python train.py --norm_place="pre" --qk_norm=false --init_std_qkv=0.0404 --init_std_o=0.00862 --final_lr_fraction=0.0 --doc_mask=true --dataset="wikipedia_en"
Each number is 128 + 24 x the weight over its row's rms, rounded and kept within 0 to 255. Layers, rows and columns count from 0. Numbers have three digits each. The size before them is the row's rms in percent of the matrix's.

# up: layer 4 MLP up, 1920x384, rms 0.0397, rows 724-770, columns 128-191
# down: layer 4 MLP down (transposed), 1920x384, rms 0.0284, rows 724-769, columns 128-191
up724 103:100102160182103151155150135119086140160137106112099121136128147125134143117149118083120140073159150112144150115141156112135177137092119106125123156127120119162146120120109100161067085105120086
down724 100:172118108126103112160135081120172167137154149147126126131133131177135153130184116114133145150133102178121152149149143114090138126170152123157153112146144124118134151177077115138152141100110138
up725 108:118149102101105085116155169134069137130133145104142107140179132172125130118129072117135147135116145163125144139127148128146079149151153089130133127140127133144140078136105137158156101118112178
down725 108:169150116129106124137136142122130111089133132151128103150100086145142108125097151128140136108121096139106119075102121128140133077110087135068158163104157132096150149134097075150081157136148170
up726 106:126140126148119082139129110077135131124100130094116114170112151140124090145138180160127143122117104132157142115119115082116124152115159125123149147099145104087138151159117160140118101124140107
down726 102:110143092138157095124139125112131097099098151105124153129076118159098130116106167145159163121125172155094150150110159125093132150123158123133170110087107113128141108124089152122125098128139123
up727 103:119099128125139130147170129112110147152115121097105120115101110127137124123179160138081124142170154099092160129125100153132070112110114140141111099122122141132125108150168147126140143096110088
down727 095:170112167087085144122141141153147133139122123123146157108131138118134167111124118137179135139155163156097117136107161116134122126098109162121119127152080170163135115120132138052128178091165089
up728 098:152100097145127103137141112082134143131137154118143078130135112143156098129121145171121105126157147147108156109143116134149150127145101196107116153152122132129108149172112131145116181100133144
down728 092:118176138128126116159166146157133105125093091130153115117098132127135108130116098155112087167126097115155128156106127113139118115102159132118156147158132105135140125143108117117131144118115172
up729 096:171105135103104133170140090101118129110137119084124175152167136085098116139161145129124139120139193184124115150100129150120149121132151098110153111103116143155154134143114140132129119076185092
down729 095:101134122101148073128123147089124129107118143123134138110112156122117126192165101147179120093136129091105132110157118132143104133107117130155136127159094143164135124122131112156116151157144104
up730 100:111120150099115153118155116125116182114181147130137108111144145111098143142152130101127092123136128191117145099166159152148128169087126140164126106142147155114117124115125090124114130073145113
down730 105:153114087157161114151104110112107122145135153102106109116134159128114148141136134119104145133152143107165064133134101107108176107117134107143148136117111100152127093116173171130089147118098094
up731 088:122143092136125141118112146128120156123106128135149109184126132138099122114136137131123129105116095127185087122107133137113144178171075121131091103119085169101106156139102155133156142137110089
down731 090:143129127159124102071093122078129091140113143155121108140126103138151147178133117142114121157139088125135116102132118094120116148128118123107132102118128110154143152143110091116092152107162097
up732 113:107108150107138088087133103142084130114110132099083157132110104120112116123126142168103122169162075071127142085110099160120115140128101127118082082182108157122135121133085145139152114113145117
down732 096:119105131099126152133111134139118117151122149139123166095120138122117102060177150126117136156114104094132139138103127095097151074134150133122112151140140119120122147113144115132123129124120144
up733 105:168131109140100150140127154108137129079153128165144109122154153136129129117109131126107120151161138126158142116083171162112126147128135127131132107126122116162142168136093111107116123117147158
down733 104:091115119139119155091131137150082139158118115129132090115152140128149137138122131141151137108123123121155129095112105127141131134094126131142152142125117136083068138063152138130107093098163159
up734 097:130167125132150111194151140086126116096143168127089106099153121136119088126137150109110073152122158096149107141097132145102144117114102147095125130159123130141123127173114080094097151169102132
down734 092:088118135100119140092127107139094120110158136075152145112122119099099082131147127140157101131127136123131075113091142131094148079127142174110100156124135131134152080105100144123125128118141135
up735 103:103134087127140142136114136121061144120156142153119113136175122123103129163113131161121129138182104166134165124147114097156136128179140136182131115159153170124119108158079140125114138137141080
down735 099:182075150153149087150114196115154130144146122141160117114141141079146148126113136090126133165145129114159115101163110094112089094134172107165147160091136110114148095151183121125131183179107116
up736 103:107125147149133110159151110151112139119156180146101130128163110121116123109152111109110141111139131169117147137090123147110108175094108115146135141160147168151108103097123123137143117142127116
down736 095:086145109147194094147094115133148140129100123163145153138123126124146164094094136134114130104163098110095056147149110129123134182164108126126113124099115100090113132087129129153084130144116161
up737 094:145134136122150123129112119092134119149117132099130124111109129113160154109118173096158100101133126161141132100117113097089160094138092166118116127142150107128116115105151135123130134133097098
down737 087:119082064147148147120143117159144118118142120150129136085115162097148173126105102088146146117111135128164104143122123090147124134178117097101118086116140113160134103101166152124080145110140162
up738 090:113117051114121123152180165108104131078118149124111127094151094132116141132109148111115134107157176167138120121125114136120158105136148151164146117140144132102115128118142140067153126158118097
down738 099:134151178109112149166145160084139133158176125165146137126199123142092124131179113132117132130119152108091129144119115121109108140102096147136133085110130115145159113138110125100121122101102129
up739 102:134146119111117174103138097136169122130138166122070115129111118118061115148090103109103117138146097099159140142124149107132113120108082125138135085159138093119153109175077143126126136142119142
down739 102:112113173138091119134122130124087206126154190128116101147138158136138146148160119128129121121122147147091134127115136108118102135088123074127120153166139123111102118104102151140111129176170122
up740 103:149131112132122126116140115136093089132147108136140082119151138155114145127108128133054123124159162159178108096157137118104115150113145099135117104138139141099076125145118154122135130131146184
down740 100:121108142112106136147100101128132143113143091103149126124146117147162144083111122150115102132137182170109077124102125111122104089126121131138118138176101154144125115143145103130118102131128072
up741 105:163120108121170121165131118150115103103129132113115153137150132085141113183160126128127151132118140133124095087132128101094128162113104122138123093123173151097123121098095117141159132106121138
down741 098:143095110116107153115112119130104159143098132128123128121099137146126111097111065130106150104163124110119139149126151110136133123149137125129116111117107103163135125118122066134121113145142119
up742 102:127128142162149092128122158128169151118135133116126060095155119150123146134146114109108116169142143108133148101111171083153137135111107146131106153094108160180129119139099155112109130092102110
down742 102:148128075127157144117123150143139061125128139130121125126141125105132105090138133177128131144125139129142140148132115138133139086088125152151119120122110128107128101130130107100149141116132108
up743 095:105116109125105102131156132137125143143170137132132127113149138116097143136080152129088082104159108128159149120152163127131135159123122097164098110113115150089113110098086134111138129121179110
down743 084:134138137123130092126120109118153165103166114125138105107113176095141152136084086136102134158156110125135156128141154119118137163145147093120139140151097157151129134132141116135108150137146130
up744 093:093070122128124159138165167152113140120128111097100150146152134153139107100174110109166115129133105133152118113154153145134167117151118116126125106171144115165111114124139138084136114101139149
down744 089:147166135124137104100110152117141114136162152135165132110088099115116142097128123120118127166111137107132141142130139123175104142101127172112144102120119103145160126130082130127130129144116120
up745 102:121156135087130108160110118101122107092105144153121107095161116180142159143153113115109177120131105152161118108132096129145113156154129097160127114113110131071162136140093155121140127124130116
down745 092:135116119116130116101124119148113097133128132156128149145112163138146087139127112143145127116145103138114165083131151123123129151157128133121121155109163139120134112133153151138116121141132154
up746 103:181135177128111117153128120133103134156096176141124091133119121115107150162159124149113110131137189141161149128098135105142157146108091119183111111113130103151120121120142139139136116164114144
down746 105:118131146120105098183174123119151122118114125108148165166145154089164114153125133135113149165155091142144130108154155103142091148087158103111102091193119160098153142127152120128112139139134118
up747 103:147096120119173145141130150102110136089149140143104121145126121160053120138161106161116111142146114088152119126078140117103160148129133102161131127134134120126131140153156138127126095196106110
down747 100:135152110140093152120096094139072126148121131126162110156147161164178120137106119125158100096116143107121124129103164138144115141142132147158106083115158142138107098127145151140129119145115159
up748 105:089129114108113108133142141140127133128131131140153119117179106086110131118157133148091085111124119124136113114126158080085103088106145149167103110145110118118114146157145156131143094191142201
down748 110:138175116112133137134131088112121109144123117058144127092130155160110123135135138104116139137140140149112129132155112085101122145150113115100133177128107122153139164074144097146092156136137115
up749 099:166090123131147090110127130124083160139106095101071118143161109114065176120123147144116124148138128154137146108104101128089116143167126142124115109100121149138107111110099139166101118126133100
down749 102:127114125167102142097123127106141164134105104132128070134145091160099182124152100127131121084116138115107131112147124163115109124117113111126123146144120113137112122163129122113104103082110116
up750 098:118115112110074148099159124089131178074104094141162144065149133083118117137118124140087134116117118168117096145128142149160146107115104137101141089127175128160146100136100130190111139091100050
down750 097:186128143136127168137146134154126162127168108097103151109132126121132095085151153130139124136107136140095152154128071166152153111135110129093098153139121116123113082115126102099146144122180147
up751 096:084138122125149143146157102198119109165178170113123131128148145129163123147121094137127105079126126091200147171121135144104123145136135109147121167115143137134079086174130116100123160109098090
down751 086:121122118089145133141139161136123126159096138164108162070125074103111117128132120137142152121123120109079115109098185136118137130136116156153105162140103138129112114136130160106137077137118123
up752 101:166091135156146123130127172134123134117121126153111125121117134082159138100105116116100123123113167131134111141155114142148147155087131119144119115131134113160137176136143150152121132104072113
down752 109:127133165130106109098130114129188142099114151096148062157107190137099143130153172082115119163144139138124103141105100113132115157124130122139116098146127157144147167152103090164078150137084128
up753 110:117102151140133169136153125107105133110105160176093102097115081144166148071128155136093135138132116157147115123141164109137114117138175101120106128149158144164110164147118129112106138120110157
down753 118:143070099172131099179092141154141164104098156125128116105127135153086093161150124144101107115156164101166113098129137123114088155136164134138118120157139153127140158137114098123141071148145140
up754 091:138111090148085120181144119115143112100190115066093126128098133126113112141146101115129107175152107178150153142130087136153131109153099137143099135111146146138146120114092146140154106144140109
down754 095:121091123086142130135142155131096106151149155145128128132150105088144108111116107149181145108108119117118095125086118105143144122093141164095123115133107126122151114150162148140138154137134120
up755 102:169132162136127113141149127050125145133151107119123164102104131127123149107081151117110112171179091135094147125109087135141186143165145175165126080130081144132117149124111155128161113140123141
down755 098:108169096069138127131128090159112129120124131106125137150178117101127154118117113112157130123089141077156130116134136079117143118123103121123135139099143094140137141128112162111093201102117147
up756 101:127129154129126129089129098086106134154098135110089180104150135130144151132118123080128119145110136141159128077088087127117163111157144135127113154153163113169155086169086163156160086136087158
down756 099:109127099151109121134113112122092135119189091142115176121116110116158135084112159103153119114111122112124124165117143138134095145136119145133126131125093161154132121194156152102158108094174164
up757 103:122145153104135155166133139160136098113143165070102145115140154100119090140129102100150088126136101119156129094116137118111154152129109141140085178133123138125082086134109141124129170151108115
down757 108:139118108120116087131127118148129102119163135113125136118117128115107124158144094087136114129119111159139097088148110099111096115104118123166144120150113149122121120115132097153108149158093141
up758 106:124130124095110138095147120138064161073122165114101106121125104167145125119125104121139124140132150126109142145120145098069166118171152125129107125089144103114149145137128131119166109093119141
down758 106:142120175125122150170131155126136167163111123131165092110122141155132106112176153139126141143118127155131126146109156127102120150111109165135088135121157131110146117131102146137116104159117180
up759 098:138109131096130121104136114136104114122141148115108131074109083133106154121143136156088121114171104156116147159091136094139122130141115150134152126157092166103122114142133168136120139156167120
down759 106:136124154147157057112119124163102141168090108155135133132134097193110162136141136155110171162129150095091123106137125103092128149093137156134131139154116096124114110152147087145098139127120179
up760 099:090157130090151124132128143131107135119135128105135096116129144100125134163113101159137127083143105171103125073142132147096189158119145131122141145131162125159096107123143134143087107110070147
down760 096:163076110125143161128096148124126139125149140152150133091129131161107104100159128135059160158129099102115122171125116078177115106118154155156121092107118139115132154130134170111128150158137082
up761 095:133184092130128149117116152136093102143124139145133125113120074119154139131127093191126143110150116148112134089094151098144111159131116184145081129118121111150100107161108143162123108106135150
down761 097:147148126093145112123107144122128133115130072097079113101108162117127124134086132133157126140107079117147095129144101186131119091119146120101165142126092096126105111137116125124125137121087145
up762 098:134170189139102136162133154154097091165162121131148110150149128181106122110122102066125171093167084098161108141139128113115135153083111143118130156123139094119122133126135166087109110122116082
down762 091:118126124138116119124118165095097139130098162120177130083126076144124175098158127164098120140107101115138135117103137141110120108145124134139118108163095142146112139121060147154105118137104115
up763 102:123149154150150131146154110093136151138154129061117121118104127133138134156131105104151090130152126130123102129093087106110137133150131101177124113124126170083123103116123128181113141154155053
down763 099:123139086150132129105122141145191092118143117114119100128125136092107140092138108140106112085118124097180099103116170107146125139160133122151147125124130111112144164106172145107150074151159118
up764 099:124131167122152086136102091134135155103117131131108174118115125116146115133124080151113107113128123139145131097156133119079112132113127133100129092169121131117139116139091132147106119111139116
down764 093:072150117087146157132163128141149126174123130154119103122154100155140117112119138118150109151098119105101131163134123153171149159137135101130121116121129134149146108123116115122157120138106112
up765 100:123144110115143146125129109114126167164156119141094128140139091125114146135167152102116075103181088139114175116132102136137103140110112164118145140149179139092113128128129169113098148102139072
down765 102:113108133136126093097148124078166167109144123156112150089120129126143122109147099146145133091154149107104141124155112145134126103114109142155187082136053095150126161142138081115145138155115146
up766 096:172091098120122142111127115146127146150119109113139134106122104114113094130138124141124119139183142120129136175140064170151125187133132116141133168155149160120133110135050109130146118104144127
down766 095:136107133135150117144145105098111144119143127106129113155105128119186128178094168120131103126107139139089117160111187098127146119102122172137147157104116104118135174126129123128157143108125144
up767 099:132112156117103087131140132112151177122148131098173109115153142151102110120165130181121111046126133150114108134176161059149101116124139170147141193105154110136126123138075134136093166136096099
down767 094:085124126114152160131081107138140125105171112121127135109109188157155149108117148110121095181139157104136103130131109139175175145109134101107155112126132126122147139139152148110128120138156157
up768 104:134126142140124131107109151070148112140139140085152104155158107141141117126117163157128166092146136132132157130122133098104123157153145086144127136122100169167133107131143146104130168135182150
down768 115:171116101156150126102107127120158125133163125149187146171092126122145131107087136095114162109127120110142172117107158081091116152142144093156165160088154154144120144101150136126173102101144101
up769 105:131167190144127134113116149095096135126131133128085150126118153120084114133140145116142140126155125109111125138120138186092157166104105135145132093154156090147138129136137212146155137110111075
down769 097:112108098152144148083159161112145149150136087123116165117115142149132112141092145142155089175141107105140156095147098118140083105151127137156110135112144116132159156114098168104162186157141078
up770 091:142095140107116171123149129105149099101086115145108139116119074103113154118133145110112124087099116121136098144181122159155107092130162115110120089155147106105130119148124150123148085148156152